Weights of a small GPT-style language model, trained from scratch on English Wikipedia.
Size: 12 heads of 64 (3 for keys and values), vocabulary 31602.
Each number is 128 + 24 x the weight over its row's rms, rounded and kept within 0 to 255. Layers, rows and columns count from 0. Numbers have three digits each. The size before them is the row's rms in percent of the matrix's.

# k: layer 5 attention key, 192x768, rms 0.0435, rows 90-127, columns 512-575
# q: layer 5 attention query, 768x768, rms 0.0462, rows 283-319,347-383,411-447,475-511, columns 512-575
# v: layer 5 attention value, 192x768, rms 0.0438, rows 64-66, columns 512-575
# o: layer 5 attention output (transposed), 768x768, rms 0.0433, rows 256-258,320-322,384-386,448-449, columns 512-575
k90 082:107121123102107150130111096110139097131107120143119155132065109088115117135115138159162152107152143136123087079114112130121107131111153115103111113126132148115144148201150133130152130142144118
q283 103:132192111156128107106128143126143124132136161136122132147135109112141161142118167127122136150164133120112064140126127117148143124154051150130156113124133102151150083106141166111135129106127109
q347 090:128091112133113110125148160153117120166131135128128135147114144117143130150104123141145123150142152137110104136118163130094167116095102111145137147115118092124117151121136153108132114081093134
q411 095:109177120130077121127105140142123158146183130184147170129112146132113099125127116148140108105195164132075101080110110105126107096101096112124142144120128116113161122146141159102144116117126134
q475 069:141148126144067140108097147122127162149144155138122139135100156117173126170164121151163127152134127116095112124099149133121106090124089086123150135097125119085122131158156157132140149130083086
k91 096:110117145165081160116118128138106133164101169161142100114140099088124112130178134196112121135144122148143142111103103107128082064112140139118115094107164092140164132116098138131155098053107114
q284 088:151148163121155139162156120136126133144135145119109117149133122155120138115139139135126118154150108133113131126127149154168094151127052116118126130137152123145093092111132147138120088158112145
q348 095:111129112159143108130126121094088115158078107096087107113120079125099121158153153140166154147125104127095141169135099101099128110168128171096139114089118149124142141110092127152137110093115098
q412 097:147125135145145118129109083149131116188090151143075130135166101099149127149158120135161168134145119133104154143162137119097090098155124109101127149113180116171153138138110137152134108109145115
q476 065:143121154152123193134131157172178147137110069147076127110174091104164151171121098163163151110139088096115159126118149133130125116158118104129151138115136152142141115146150172134152104158077117
k92 072:165128135103139118139156150146130118131086117108108143146122134157192188140117151137141109137129148151142151099165152153141115113145141143153094153157111127130152125080125171131094117181140119
q285 085:105102113110080142150074149118104096139134081109107144131181135111089133088107123146153090125073107131143106147108149132125120095101137153097141112111126108120116134125104119108123110127138127
q349 088:128143171112106122107148131119138155096167126129119121125168155108140109120131117123131116100158095084131083092120134144127073109085103109101091143127124119116136099121130160109100130137151141
q413 089:129119142115178105105140149135110104087140080142112141111172153124126112131098085156152114117114083119109114148114129141132118126114149118128102133107135092102114113088091098143135093140123171
q477 070:129092118144127133140124135111098134104116122119139138139149118124163124118128104124137161105109115101107093163160155114100144129103162144114135091130115106113152112102124067113124119136180166
k93 068:139145131109103145066171138112121138138172111112127153117123175130160119102150145132140130119110097093156155156146130136162158120119121140124153101141141127118101126123139106123154124091155152
q286 126:123132152146120152150080127152100135135131145140111119141158161129152129116099150103159136087127134141152127116120116114122104134156128132111106125156136086121169154084152085093115179112112134
q350 101:141103143151166167093135133123129138178109138119108121130117136160184114115131150122147162138133050124133127145126127066147107089170124140140124129150103125083130124107107105130139149106159101
q414 104:110105153143162125120108143110150108169124122132131133148112128157151099160106164108148116149088146101117115133141125094126139114152131097150115119119096108133138154090134103110148148143162119
q478 071:133115129148127154098118144141122137138091138160161144143147134160136106075116131125150070120103123129113106151144155147121106110168128113118098137110102108147145120122128141091112168090173133
k94 080:077112125133114117149121131123114085113126112158119118142131143116166128144137130111184124124142079125114125114135111117135096118123158134125126135115129144160145122130158104092123155130137132
q287 091:141097080146096136124142121128157115120100107132113176152141112152139135132106132138135111091123151107129137153130134130130183114105142152116112150142122113141137163166128089162140145118140127
q351 093:157137116082146143119144121156184132117161138100165136188101154169172123108105191111128124114158089101191110144122108115152132177122131127169109139160105147122129117167207126148133154135170160
q415 085:101117123151159155123145156103163100101220123115147156117110142161119123111093159125103123124102110132150111117113122158152166156113140137135118089111125111099108145129174108093145156144137159
q479 067:119110103131153143112122150094136117149116126148166130130141135169139148099123161148119098107155115130138139131152112145164134128149129152161131106150131114150136103108150104112149118122182127
k95 070:121148138146136142150141138122122135093163100092121137161178168147131123113129108127144091107092117129125140164147117131117154117108116135160098136111106137130135148100143072128125138105154201
q288 090:163168124084150095154115101157125130129109108140133106163132112151118133156140124133099164101160130128107117158127154108087142116105128129133164163166143145140135146135107129133105140143105104
q352 100:139119110142109115148112121150082117099141120157103116121083130110102136142119156128151108114162159096140137097113144126128118126105113149090135143126129193115107146161125169157117098137109155
q416 102:136120093112121115180109118142140147113139118089108116188143110200088165144121150147108141148163140167159163136114104143098124130109143142145139109146110128107104118124092095162142117134109118
q480 123:150125123110173090132121099113120148119110149136124123168127114151107134192141168127129185134135137116135117133148133124112111130095132113147140145153137122088130118147113136153145115116089095
k96 125:162122136119173107143114112113104135113125134161135119154119090153097148181146183132146156151150137107157129146121133107098132128111136121142159151166138108109125119148113132139133097150112095
q289 103:111139151127131133148127122112127119116154136148080161121179153089084121080129116130149098130097105097105109112106080141124088129120119093048124104160133134165139149115098117157087113144102156
q353 090:126120159119095114122153123113154117132138150148125148106146142137137124163160125118125135123114096127115095066129147117112124121087128132102113120152122127078143171144116088140136122114140119
q417 099:113129172118139096132124150129155119129137180137110163131156146128121115150134115144131068165134093086132145070122094144121137139142104133115097106132109159059152105127111112148117149130123131
q481 109:123121160123096116130136102102128114114152147132120159146130159108126093149157139122120126107101067118127121112145126137090131143111110098092104123130108153101119153152126121153114142094104116
k97 112:107127159128101131113146111108126095125153163141117152136155158088113081142170121124132121109103093110141111109117105128095123134116131111084106102127109157089139129159132116149137121085109123
q290 113:146134136128141153100159112133149110133123158120127153140129128142139178101184147152112119144109076136112130144123122102117159192169098144147150144100153098172078087126137132133157122103110113
q354 105:135132153118132136112143127160121129103107094131112151123110116119176170123131062146114151141163056144121104156080164106132168160136127148134130153117163111144099094151135164115121131145139112
q418 104:162122094138145165112156165188145113168138135143127190121112141107142164123169042137101086095144087164100078146119129142146163140138103138123156169126157120186109089107135128115147111124109127
q482 127:152129165109157142140157128177139110128136164144119123102122125131151114098151104135101100105167109131120131121125130096134163196159121172138146158154146102158116117095131126087117116109113151
k98 119:142138153115151121111149143171137135118121160155136148100115126121134120098142103111101118109162104117123150114149143105128167180123108147146144171159144111165104109117148138112109118131128131
q291 102:119110140145141123128087129162098087124074138184115148146107120182119088138135161116131152111153163103159116107124163129145166127111154154153113106163115117155081086100164156148118173140181170
q355 107:139107123112128104143093137150160110133106120111089126174096122165130132091122140137125137101174120119166131165141123118098159118144140145172118125136120158165107112080141123121101149133199130
q419 107:135071097118133115147083120121126108123090142122114121156095086150129127154112143129133158122148110062134144128139144145129133104178143173163126125148128138094090132084104142151107150120180098
q483 137:141110132103148119141102144120123110124076130113128145144109114113127138119120129133117138113139131089164152142153160151163167139152147133130084147146141150163090101066122137140114134156208132
k99 144:141129130109137115126114133126118115125101147137122148157092121130129120103135123134127115094146123085161132134149160151170168143147155148130094140141141147150095114085126145136130129141201143
q292 097:108082146153141154120142152117130105128109120139094120116144111154113087091113134136158062129179105125129116139136138128139100161111126192123138111127087133105105145133105150115123084116144093
q356 095:139157130150086097134106146130099165161128142159119110096136145092132158149119120127152086102181105101108123114133127126116130094094079143112144137102127130116136103132119179093065130123109116
q420 104:130119114124136125154134142108115114146120124124115140097129142134157119122125117150123119138167102126105149118147132128119151163114098143089168098097176152101123104100096135116121131133125089
q484 125:137093153119083098127137147135119126126123137150109124113134109137083128117134151153169109130187111104107117111167120109126115147128116144145161121102132128089121077115143129106137114153162113
k100 122:134108183134093102132136149110106125123137146121095112097144134106078134105122149150168090119199095089108115112180117134136109165130116162122173131108129118112120091103120147098138120133146132
q293 102:163141100111163127134108157146097181146144119147121121157126157130145102090121120140123121181145148125118178120103170142120171122160094152086134121135138114151125121122137078102157118124142137
q357 108:177096102152178133125143163166124158126131114124083143167162145139174096098098131129136119164138121164116163138110146136121124120136105147079133112143136095138125133148128118084197109121145113
q421 112:148094128112186191119145165160159146139118110108106114137181146103146106086137144133147124112156125146108163131098153113110130087151079112108137128130136100142119126162141121079166134128121102
q485 131:166099134122183151130142142143107167121102141155093111098158133126164093112126142132155111140158148138102165124111136122134162116145097137079126142167112098171109105138154097103187137106132128
k101 141:166093137111191157126149147162128160121107131153089111086172125127150096105112162136170106122141147149106176114100117127133136087140111142097141131160122097167101108146157097088188140108139119
q294 115:124133124093146155104126125131164129112161116108115126146095150156130119109141115138131150102140145104171135163093138112144136147129118102100136110135152091093130111129137095111179134140099114
q358 115:097124120149158152101116064156136120098105089129111151118110124125154106103113133142153169132138117149102098163120094113104110121160133118110110127130141129131142121120130112148150138126103126
q422 123:115118122115170130128114088145203163121115101155076144117112140131173080105122094126143158105122137141115122158106112104094129130163130112097115104182140084114166109127134172135131130163120122
q486 132:122104115134166177124120084135139121123153121113090132147143108118154118128106126117141201099137125150090098157126126111100122140144118125082133093123114113118155123156154102134147123141094099
k102 147:117100136141165171122106083131152145093156114133084144146133104130164117126102134107140199106127125143095107168126126108108112130131110127093125107131127123107159128128150103133151135130095097
q295 094:148132149149133177128148138170164132139092137102142153133124143094094174188138115118177148118114140172119144126154182133156130138151123071116139138131196126161110126125178127133138115118110091
q359 109:095153154172131107084150104156135150152125152150131139117115129107101129154134089134137129123133168169165136131118138134119094117179096069093125147144177155165115164114156177087118126106133118
q423 103:145133147165119099090088111173181107148141152135140135137103139159146098138149175104135137079104134200120147152104141105142118124160080093093131128175167145170098132113174136112130096102121116
q487 124:135148142142132154102151084195136127146094144156167147137112112129094103128157130132115132103128191186116118104146141135122075098192099096120151127154163128136110124123146148099119119129108138
k103 136:106152143159146184095153083185120136152085130150137147123109111120103119153166129142122147094131167187115112114129120135107090111178107101131148143153178127156122134119149153092132123134119129
q296 104:170104145127146099123169126129136101140122128132139105144158146122086123095122171126129124133143138116134160178131113110121126146103074169109149099096129164188085119166113160110148108113138142
q360 099:159137092077140127117139152103123120149122142131129114154093131127105107114086158084085125108135104149140182202141187122113111170082123155144147090152132202113114114155109182126162140150140121
q424 109:145151114099154122124185092135114120170152171155166143139106150117117149112116193091108110072164117103100157169135148136159132136102103150159145125102128166134144139158133134118173127141098137
q488 133:157147138113149147126158117120123128155147157136151127158098156103079118121107168102095128095155113110131171223114139116113116155103100135181127124113136182133117153134120154110159114121127139
k104 140:161150133112155138141146140109122114174152140134161122162117148113075120109097161104097130100136118103124166211116131125115113140094101122180126113131115190149096154136117156122150104116128148
q297 090:114143129158121147102128109188112164092142171112116160130124129120106114106152119152162102152178106127134101130152180116135136109114120113082084147150173135131121129111154081106126108105154147
q361 098:105127156181140128119121102159145177106130129106112124156112165154123129113133114160164105171124170095108091110106121116123152103164138107131126123119110084129127171098132117117126110108124156
q425 087:124122166153146140099119137147122132125133144140087121171117164118118120086115138124119114184140125119141132116121148145124146161165105118108115113118162126156134134090190108115132111110143141
q489 096:067125141160136156162091138146138121102141102108093156167124119143117100147151126151161099153135118119089099122130129159151166091140120113088098140117145120104138185102136059133123150122105147
k105 118:088133131166143139151096129156100129106145125109074147127130132126129102153136107161179120144140110128084079146134107149140128087153122106070097108141133102111134154099138075115132134133099126
q298 108:135130125114149108114127125131096119139150152123186070070094173141120100129131094130105152110156125165165136156159132113121148168108148117168139159161143109113120101146142106139137119111117162
q362 100:148140102148185136131106110094090145153141115160144088095118139140096116126145077137109127121117121146145159158124113118102112138124138098165125150146145122156126119096099112088111114132133120
q426 101:160125131136130101148120104083079131162165120155136082096127158111113133126167097081076195098137077139098145139145140109128114110138137092157147157130144103114153110146118157157126125155122119
q490 130:129134162115151094152061107106128126161156131127179133113118153141114114101130120118095155135107089112119142168147090149096126139115139126161126155122144118161147118160091146151102111128149123
k106 132:151123154114134088153072108120124152158168139134181120101113157136103101097138105106101153136114099112131154146157121143083133125103145133157139153117146126164149115149087148143103115121134120
q299 097:119181187084155126119118126147134123116142122101145104122139137127158157114145069123137126188124129147150086109113132079130106116097161064167154131148141104119118127141110118121146107111117134
q363 115:159139161084153106111123128117117092173173123130143126133119164121174147110143098098103092122108114124093107140119126103172098106108133109167157143115129091149116090111147128111140127116156128
q427 107:125132146073122134131152132128147109120182103147149110130120195098186143106149073117120137143120113129137108117099144098148081158115173086164173150153154086120120115122139110123111137158130130
q491 139:144141144048161091111168155141116085130177124134140115115122124124154126121124080098113079079146114083130112170141122117141129125081144107161140135098130060122124117146156119111154131093163154
k107 149:139145162051148103117167148148151062140170117128155130119119131115151123124147078090103089079144116090112115165120108112137133130113157095146140122106110059117108111141162126110146124082150141
q300 097:153136120107096152141135114118109120100123114124141170124139124128112134119129127120123107178136116120113153103118103146140134114126121152086122130109080141100123103084073114136135150089115141
q364 109:158101127115117173149168132122144071113169100137104137139138131124153144078087111102150110152128071073115129143127109138122172111142115180123124147122107117081128102107128120134169150091112140
q428 109:127096084158131175135173131126123139127110094161119158134120152155153093084114154126178100150130125108141137148100123120149141124126128169113113127088073095106138120120095117140163161112136143
q492 139:137082106105116187125143132121158131109130110137137150111137138113120122093112145129129095141129103091128143187125101158143147097136128168116120134088091125129125110128098103139190116106131174
k108 153:154085108085118175127169128119150120098133107134140148123145146122118131094105156147134122152145093102132151176120102152146139102122128168118125139097098123104124108132087100152195121109134173
q301 098:096087114109105145153124142084134126132125117127162189170142082159129156140101133091151109109097107163114172127127103137123128151120118155142114133136113141074199161124124082135082166103146168
q365 094:164116113056137164170130101098117103110146107113153102197092113148095180127093131102107118119162091143141179133174141146096113121132154125179113124126131114103130120107138094139101164096112158
q429 103:128123124097150135123147086100079119126143101114182103139110124189105164121121126108105089141133143121109150158114141152114130142128154148161122143109101089096157146110139122085120133103128168
q493 125:133115093067134153109142113096134133095138083111156126118110102146108143120137131116100094135115137143100174120133134126143144143116150097147110124148118122091170166109122111150095118095151182
k109 134:147126095068129156111148098093143138102155100110158130134119101143106133115117147099101104135108123139104170132137131107136133143113149096151105126147114127081153146113113130136092117080145175
q302 101:125079145116122143122121146099115086118104113118151105131168073177123144092128132154123153074135119122118159124143192133104132139115170139156113134150124141150109143115142159102106135127138145
q366 091:125148119145142127118174072114116116118075129139106116171145148103053114121143111136155132133131111142117177116148135177102137099108135123126144123088141155149128151109110125151107102134128128
q430 098:114152124133121092151152118070056106088111131092108109094154165156089166106135065145128143109099094122129148119136157115083116134104168168141121119126146130132150136164138135120133171121131135
q494 128:118112095123124138143137107112132095121107124102096137156166124150124144134105107152154157106141115152092166084146172159091135129089142144103114125111080139142138145158144130110092136138137139
k110 131:113097103121117149156138111108118091109104121105087134161161097153127142133111101152133143105135124129096168087152175168095138143089142141123112136112081144135125144148149124094075136131133138
q303 111:137114134098141153116145166133177101111090109118106128109110120150154164107131094143121099140137120163120126112139112121151126153159116125176123202144153106142165100090150136131111156152108137
q367 105:110105117097168186108108096150132100093076128118104127120114161130149097159152104161132186140157107129111110140107109114124135112149132105123129173120162113146157137096152100114153139167124080
q431 108:094145130122162171135143127131150103109079093131109121099124124121108143165130060154167137137148153135143115157110087099104130126136142118122129150113141130117107122112127093104116117169146142
q495 126:109111128114157170144123128115124083143069108106108108085149171151151154140130090148156139107138089173141132137143114161132140128133126103138119220112146127098148111105150106107113103150140132
k111 129:137098111112168157138134132121130093124075119103099126078149156150164151142136083153145121084127100160135132140150102137148132115122129103140138210120162124105153114100161113109116126160136143
q304 100:116122139131149114128103139091158103110105138138099123125159102091166167124138122149173170118112123106115121126113132131120128128100150136094140127117124117113084125144126142138099139125138119
q368 096:121141146072093112153110085122142042110122126167154129137091119133113124150109095125139128122104110146118104145115127133127137116108115117102129137127140193129171111133113177152096146122154134
q432 108:146162107126147098152097075087128134124118161153109148119120175152131124181141100115142161104076116152135117122112078116111105125105148125140096127133130141150144152141093110124117151144118118
q496 139:138150130122146124128094086131182115130130115139143101126114129113111103176144135118159155127113113122154110136117128129131120122107142113153141144117168161151121153190098157145128149126123107
k112 136:133158135128140136131103075131163091125125116134138115139111131109131112164156150124147144132111111118154107126102127124127133134116165123154143133130149163133123161198107149144136140126125128
q305 102:132130123092126135153089165110124126132128092141156207161111098129129112134114106120089157088135096107137101123099144132138118143081134154141114140168103133108148125120117126136096172123157138
q369 100:128131124137119134174146100125099131110138134110112130134105117171085160162110146148094117164115178107140151061147133161104152091119148122119152091122113149106160164107091079123119140119099158
q433 099:095120119135144121163109164129130111106155149111120141105114125143139143143105106142102080124107138163139103129098115128076118134122141168129168110148100111076164152124076135161128167141122152
q497 129:131100122198104120160123100123121124148113194127136144154106108158112122177135084147124156159123139120135091122135202133100131146128141178089138115139087141099150174120081061112138130112114138
k113 124:133121111187087120157120105130137147148120184138137166133099085161117102176134078155124139154127124098142101118128198110095137142133134167104136129119096151080141165117092079120130127115117145
q306 108:118113091148170188103131176122161114153122124117158155119131122181159143116145149132132189121112103093126114149124141147104130138160148113114120106118109123157144187171115130127127135105137118
q370 098:104144142139114120101133155143134127159123115120172138092124149110161123129143160098083180107160072088143121169111128110107129160150091132123118144121148114130140145114129170106096141114151102
q434 107:146137098150123160116150150164127163138104108126123169117138107176183131138142157136089178089132097147124111158103124130099129135180131141114122093107139107097139169149126120088136143116151108
q498 110:149123127107154129128165137159132110178141105112149178099131130135189143093110164134103184123120102086118137147121104115111132121168132109134115138086116119140130159115129133104120160125151081
k114 133:140114124120148120107164128139119123166138112126161164112139134129190146110119177120083196116129111091115142126142094130120138124159129115127119144108110092123136172109137124097137175110145096
q307 093:095123179148164151081123153150143123133125111104110140092155141097083132113117101166136148144151163129140131131143162133110112135138122100098133126120141129145105120113141160106119112129142142
q371 090:145153156130149098076128126150169127143085132117093164124154109120113125165113110141147195125135148122101130153128133120146117169155118122123110117122134141131122114139138151121095127119107101
q435 107:139126172123134109087132092159168115132078145104110169158126146104129171098125159147125187134125147119163156135139115142120135189147121115128098133133170133128140112125137129113126127145126127
q499 117:123162145151195129097139131158150125145082119113098158095092167117128115143139103168095199147154125114129135143181142150095123172123114071100128146096145142118144103146151144130122117124066113
k115 131:106160154137191133080147119173138108137102111088090141111105169121133114139140113159125191144160125108120136133147114151092112161141118067130130130109146121125128101152154125111152123108086121
q308 095:102164173102117136104122124127109131106166116106120145142147146095084128104132101138141108140107130140133094121146113134151085155083099105069117110176114136119117107083126143116095108131115156
q372 079:118105135115157141128165091105161126125115128132108102105125123162118132171140142145144147121101120146052148108129131136087098131114160134105136123147110167100135154123115153164130085138141145
q436 098:122139186072140130085122067139116080095147112146146116152134126054092130139111126111160128135137105116124145082118107150122126144124116119142106137132131167138158139136121134154104106156112146
q500 118:098134172134131098118141110148146127138088104159130132120105081073122143166103118133168136180103123142119146134141121171107103118105103127059094154130122123135166116122115170154108110162095120
k116 121:096127161133129118111143100164148104134076114163133136116129080070138137173128119162174136155118134164120135152115107169095082122105106121060090129118137128125156118127110178170132112164104122
q309 098:154145134096125105133116131119098101109126191152095077155136145073120092123111100132159060144137076139134107120104140127114102102121088126065163156135117137154121129094058172118133127128135109
q373 102:107157149158133117153114103110123122111146109131112079096124167097120124139142140130157102127128162107116100118121065128107136073105113128095163131111103102147148119143124156116162117157100140
q437 094:125126124118150184114160125119096104105133167107076135168145169122171099108149081117168122141169115094103089112138157118126126124120096127085156127126129078112144116110092141094159112129128118
q501 126:096139146164110123143120104137101094066151099155091096117112161084149082141157100141130107111142100098128114108107106117126108059132124149102165134136143112119156136106075140084131164128103124
k117 131:100142159176106117154118110118083102080150114161087100106127156069158082116146091137147106121132087117118114120108092126115092028125114170089157130134146105134158134100064132097133152139109131
q310 097:128124133104125105136133137113105154110104104120151139145144120139125141158110103115108135136119150144162129127118102157152096125111177146125144132110118143116124159129093162135113147157157122
q374 108:127152100135071097106125127112130143131128164145173132127135078146090169215128116114091177150146203130153113120155121125127105136117132117149173102094106147118116115102113147180072136144103124
q438 120:109138150110083115108144102136104105123142134134213116153116114102123162151134140112104147131157147119140119125144102135141131151111149117142123124116155127101123145115100128142053128164154123
q502 133:123125080130119116105184135112082130127124137133172138099157131152102142171145120135092149150127163124112121124136123149165114147136126131111136124070091151110129126136119131166083112135161084
k118 138:121130087126114124111179133119079121129125129118185138129134124150098137161131120125088147148146166140118125123130127140154120166137128129123118121067091132101133132128112129175079127154161097
q311 114:126145150105146148130138150141146130140119120150128123116114129119135164108164124128142144160137095145135136127137153124140093163145154138138124134154119086089143081106126107116108141156117119
q375 105:123144152101162137104106144165160148128127088107148123142115137125144173113151112150153121137144123130095091119094126104122121152199149108132125135146117093161145135131131110081110143123111138
q439 117:089074144100158176113129167146179109135106104110121134110112151137151151112156119150139126141100124159106143104101081130098096140180160108138116117168084157125167114085125142126089141146113109
q503 128:106137145108141158117111148135153125089134077095164151130128131126130165108151109149147136144150103126131116117114100117144117160162150116107125152115093151146152115098121147135106137137108121
k119 137:104130144098145164114119139144135124087128070102144129110145139125129169122136105148156131149140125125149102106099100125136110143147156111105133138127085129151154112086132147116125160129104113
q312 100:120073121117136135151089186108149154172122128127132121157114132153159122097102188151170135156116165088143119095096109162108119131099165144149135085128085168095088152126143106146163124122170112
q376 096:124113121097080145157092126116161165139136159150146139153139164135112116097111181079127100119116137118142113115117101135094119150126124142136115108115123147124157090152113112125183158100105130
q440 111:115109137132107134151117122104112160144181159142151171157106123110139078117138193105127155099097167114120124131106092126111089119104130172104140086123092158133143154131116171114170113128131113
q504 128:108118148084090168187097126104169126132134157135132155162103167117118117106117197121159096110108147111159112116118081137114113095099140145122127102099082184108127113123113141112202150103154134
k120 134:113116150105098159193096119104157131136132141129123140174087173112131111114111200109147091110116155115152119106121075124115113106117150151130112093111077192099127130118107133114187136091137130
q313 098:135152133102145137131095097139133148147130140150126138102081123149159128177136104120134176151129130106074095110100145124139160134127118143114153163119101132112074120136122146176105080115126138
q377 091:109106119117146157127120115132132175123115100131162133098110082168170162176109138104123160118119137116067130102058137132139151140156133099136148147105092150126089111144104118165111128119145156
q441 105:119129068115137155132112110179106161125116086182139158113099094122175163183119117113110189145115124155114087160067144108123140115108126084116133150103147109102117136103112101164129099126105148
q505 139:121119094130155148105090088121120177143115100137139106113113095131148135148125108131139171117132143107112110104112141127108154133138115122155123138117142138124097158133131132173142125093130138
k121 137:125121099115139160097076083136113167136117105131135122119112092121149136164121109134134172122136136117090110115098118113100142139153113109151129131103145128129096157133132131175147137091134140
q314 099:139173096113106148162116141132108128143094112125164146122096172105132125125144144133127118171143158125086085126142118182138087100093142102155142178142123147139111113135113076176098102118113134
q378 102:145142105123126144144079177144108152111135105139173127117149109130150157122126177109165108112108140145063110108147167129169117168107117127109095129125134143131127120145099109152120076168131134
q442 108:126111098152038113153076164145081108107091115155123123151094145103100130147109173125139135148110153173141147090150094172112111134078146103143111156111120189199133127111113103145096094169122141
q506 142:098127078108067120151089185105076112100096138104181156102147133143149142162140158114154098143118139159113117138143154148118135166101113123097121180137124131153138113123121126146101086169106117
k122 142:102134064105075123158080197117096106100093134111162156108140119148142145178136152121160089138126150161113123113148157142116144156107115121083125179141119142140118113105126109150114079146091123
q315 095:171154132118115130169085173107118153164125195151146168165156124145134144145129158134130100118131123165114087119117142120164072143102120123102093133113106110122127092149132109124129117136114163
q379 095:157154123174088075144103103146072132123143142165103097104101130119099119103106115166123082132119101162166140118157125127152094085133094127117137106136144163118151105106142167097094090110103145
q443 106:179143126163123050168069131092106152117155166158099086116139168163119123175095127151107094116115139175110095119112129113137112103114112148142135112086087100131147104116109120108147120162113121
q507 131:140156157148119079163152171119126181140147158158124148120157134172100133145136105174131118179124125163139113144119139146116126116102119132097113117123123122158124142110162130118119106151137144
k123 125:145163130150122081187124166116128170150163179166142150103177158170105122155138101179136103173112128145141139130102117126108117118114130131090132127134116120159137139095149126100129119138145154
q316 099:177112086121105141100142127138159163110117096119130128141096113117156122100090123097102145076170137134137114135104112147161106147123096139140112102118105160120141138194097152106141133130095123
q380 109:156119099158090116153101152134112166145144136122136103095095121099099127102113118111134130135131136125094116141120089111155137135163092154121153121125108163143147145197122214101131116141117124
q444 104:154129061156057100162113125110142149145137124140144097120119130140129132154133149139104147097135138157126118137147091138172148170156099167147166099127135193126144132154114156100133111132096101
q508 121:148131100131115108128156123112156151126132098158131099111135138111106129115092111104103148086139128156127125142108114143151132165144104154099143115139117145110145150152107205132082105152102131
k124 138:141130099132102112147160147121147169129121102146134084111131119110105158121095109090114143097143106139130101142113122151138115156138093144097149106141117165133139113151113185130082099164101133
q317 093:138124116100156133156108115153128142183120078181120129139114120180149116170157132084100148147129139103097108150117133139107122161107181116156146137134102101102158142119093056148146164101134130
q381 096:136114111162134117132119107131111173119155112181134145174098128128185143097133151165132138135132130130098123144139115104132149136117156172132125105154117091130128148128126094137118178113148150
q445 108:098084145130135165130119144147130146170110095159132101113103115114145162149132096113133127131097141141135104144115107138124124136108143134147119135142120088104121148095103114164106151145161126
q509 125:130111121166137112137149140151153153167118143166155104123116185170150115109167105110138107112132116135134114143124130096131128116112145136161128137135095113102117141122128106131118161120138087
k125 136:126122118144131098114145134166143156157136140183138124127121176163145114130147120110142102145118124123134119143137133086133123100103149140161110128118102123106109119136127100152127185106143101
q318 092:118164093175115123138094127103098123090134173167121137099141145099105123144124107127142080089136117128133086115126093094105159093123121127116144128115149134107146123174104124106114148125064108
q382 097:119117060137163154129149145107119113116105090098128130132165139190115163145130118138127151131091113095137134125147146149160157120108188164163146117126076116100162086141138073147137140135139136
q446 087:156127120172138115122157135154095155115170116152111095134124139161092151137111108117089105119125153156138062167115173123119126165100149170152121113109141107149123137139159110136128118117144159
q510 115:179134103178132165133120086169098149105160106155099130099121164121131149136142138137084140109102145167109132120161131126145104122158141117143131132163143194119120112153142140123114161130090146
k126 109:188140081166118130126109095146105168107161122166111132123107180123126140131139141143078159103112136162089113135154140124144108115150146134169122119160154201133128126167150120139114164117109166
q319 096:127118137055113141140182113124128092105116169125162104106104121141147165106122101160093139060101130155116131113056136122138109132138129103124111138106125143165153118138107105098169133151122160
q383 097:115137157119099184159189064113161162107128107142093133123090109130120153120115146103121131095109158135113101124097055143139147085123122113142137127135141170141171138091130132112139133129097148
q447 121:131115098125094163123143134106118156096118132116048131153068126155150171131074138128123138111075169156117111107073139146144122127109105149133126119126087099147159136092133161072158121127122149
q511 124:097085132085096176155155067112156121099107123140126143130106093158121150131130134158093122105088162159098119103100095117130110102156138146165146098150095158162177140098104138088115106132120186
k127 131:093084147076107160160137060095150117105117134144127139146105089179149146140127140161096132132078162143087125129102082130128113097173129154148139108149097162145183134088086106086138106110130178
v64 120:130128095098128161105153153105141121122144089121137115115100126133152094086105142124094181106160139147130142121131127135170086184128127129147116105130114131154132064158146081114129113141103105
o256 098:164150182157093134115134094152107101161067121134139145150119090112105148129123103137115122142075150166138161132130115124101098107095074105085128105126176154138157144125061140143140121121127131
o320 094:135161122141165168113160158134126117152150124119145119109133162173124135101066152125120121121095141158156116123146132141144152155127097146154143148179106110136113115140141156116137118145137163
o384 123:143114147165139139173126138138126111169137115132199127084170136171138155124121135137149140139118130139080127123129136154156159119155153140147126118187111122129127126124137122100160166158129149
o448 143:154102093144140123137140183156155126159123101141172129078164116164143154133060122115155135141158124161106137144131162175166134137108114120122112128156145120126112092147161167112153130165128109
v65 113:121143105106135096132115126157100155111132164131119102132125138141109144167153125150081144165119143143156138101119139136125127143130139113172103110161137146100155109077143095129103153156121142
o257 091:130165118132100148144179129170139126142088119159132153133157113124156088104138125169112151104146138094127142147084100142117138112142129181125177120130126133133117123125136151117114098154146116
o321 092:121107103158117134126132143087171111137111102113152125127147121136131130130132175135119166088105127126102127150137102107148138125139203145139131104146110147101114139156130149133166144132152130
o385 110:162135138116120104125110105143137131138126139121116112150155120139114133128127108121100164089142151151121184154136101112105129157145185102141111138161153130143158135102151100078130160161145117
o449 128:120140140122110152114117132110120128091172145074150095141125135133114147132116118122076131119109127158122113135138100100103135120153217140140117116161127145126154115122105115113121176139149157
v66 096:145104098083131098131091174147149141114106134138110119103153132167155169147122157117074148115066138098116154117110128141116135162135148116156124127132113165125106151116137130119098154162131163
o258 086:086113125152133126121159134113113087098101143129111117149114095088081081130178111176158116140173132134153107162169148109084132076144084162119120164126113134133116122100114083120147137104075086
o322 093:152112124121153155118122143120145129110145117127147114115137127138133150142117151175158114122164113148124069136157140097144166121128153156150106188160091127143110120153104134134160123153150134
o386 087:130132145153118096126131130134097128139168157130136147146118119100102167156131097123127116129121107139124126156127121118106139116114138133145106129120081153145147142054137098083156170141155097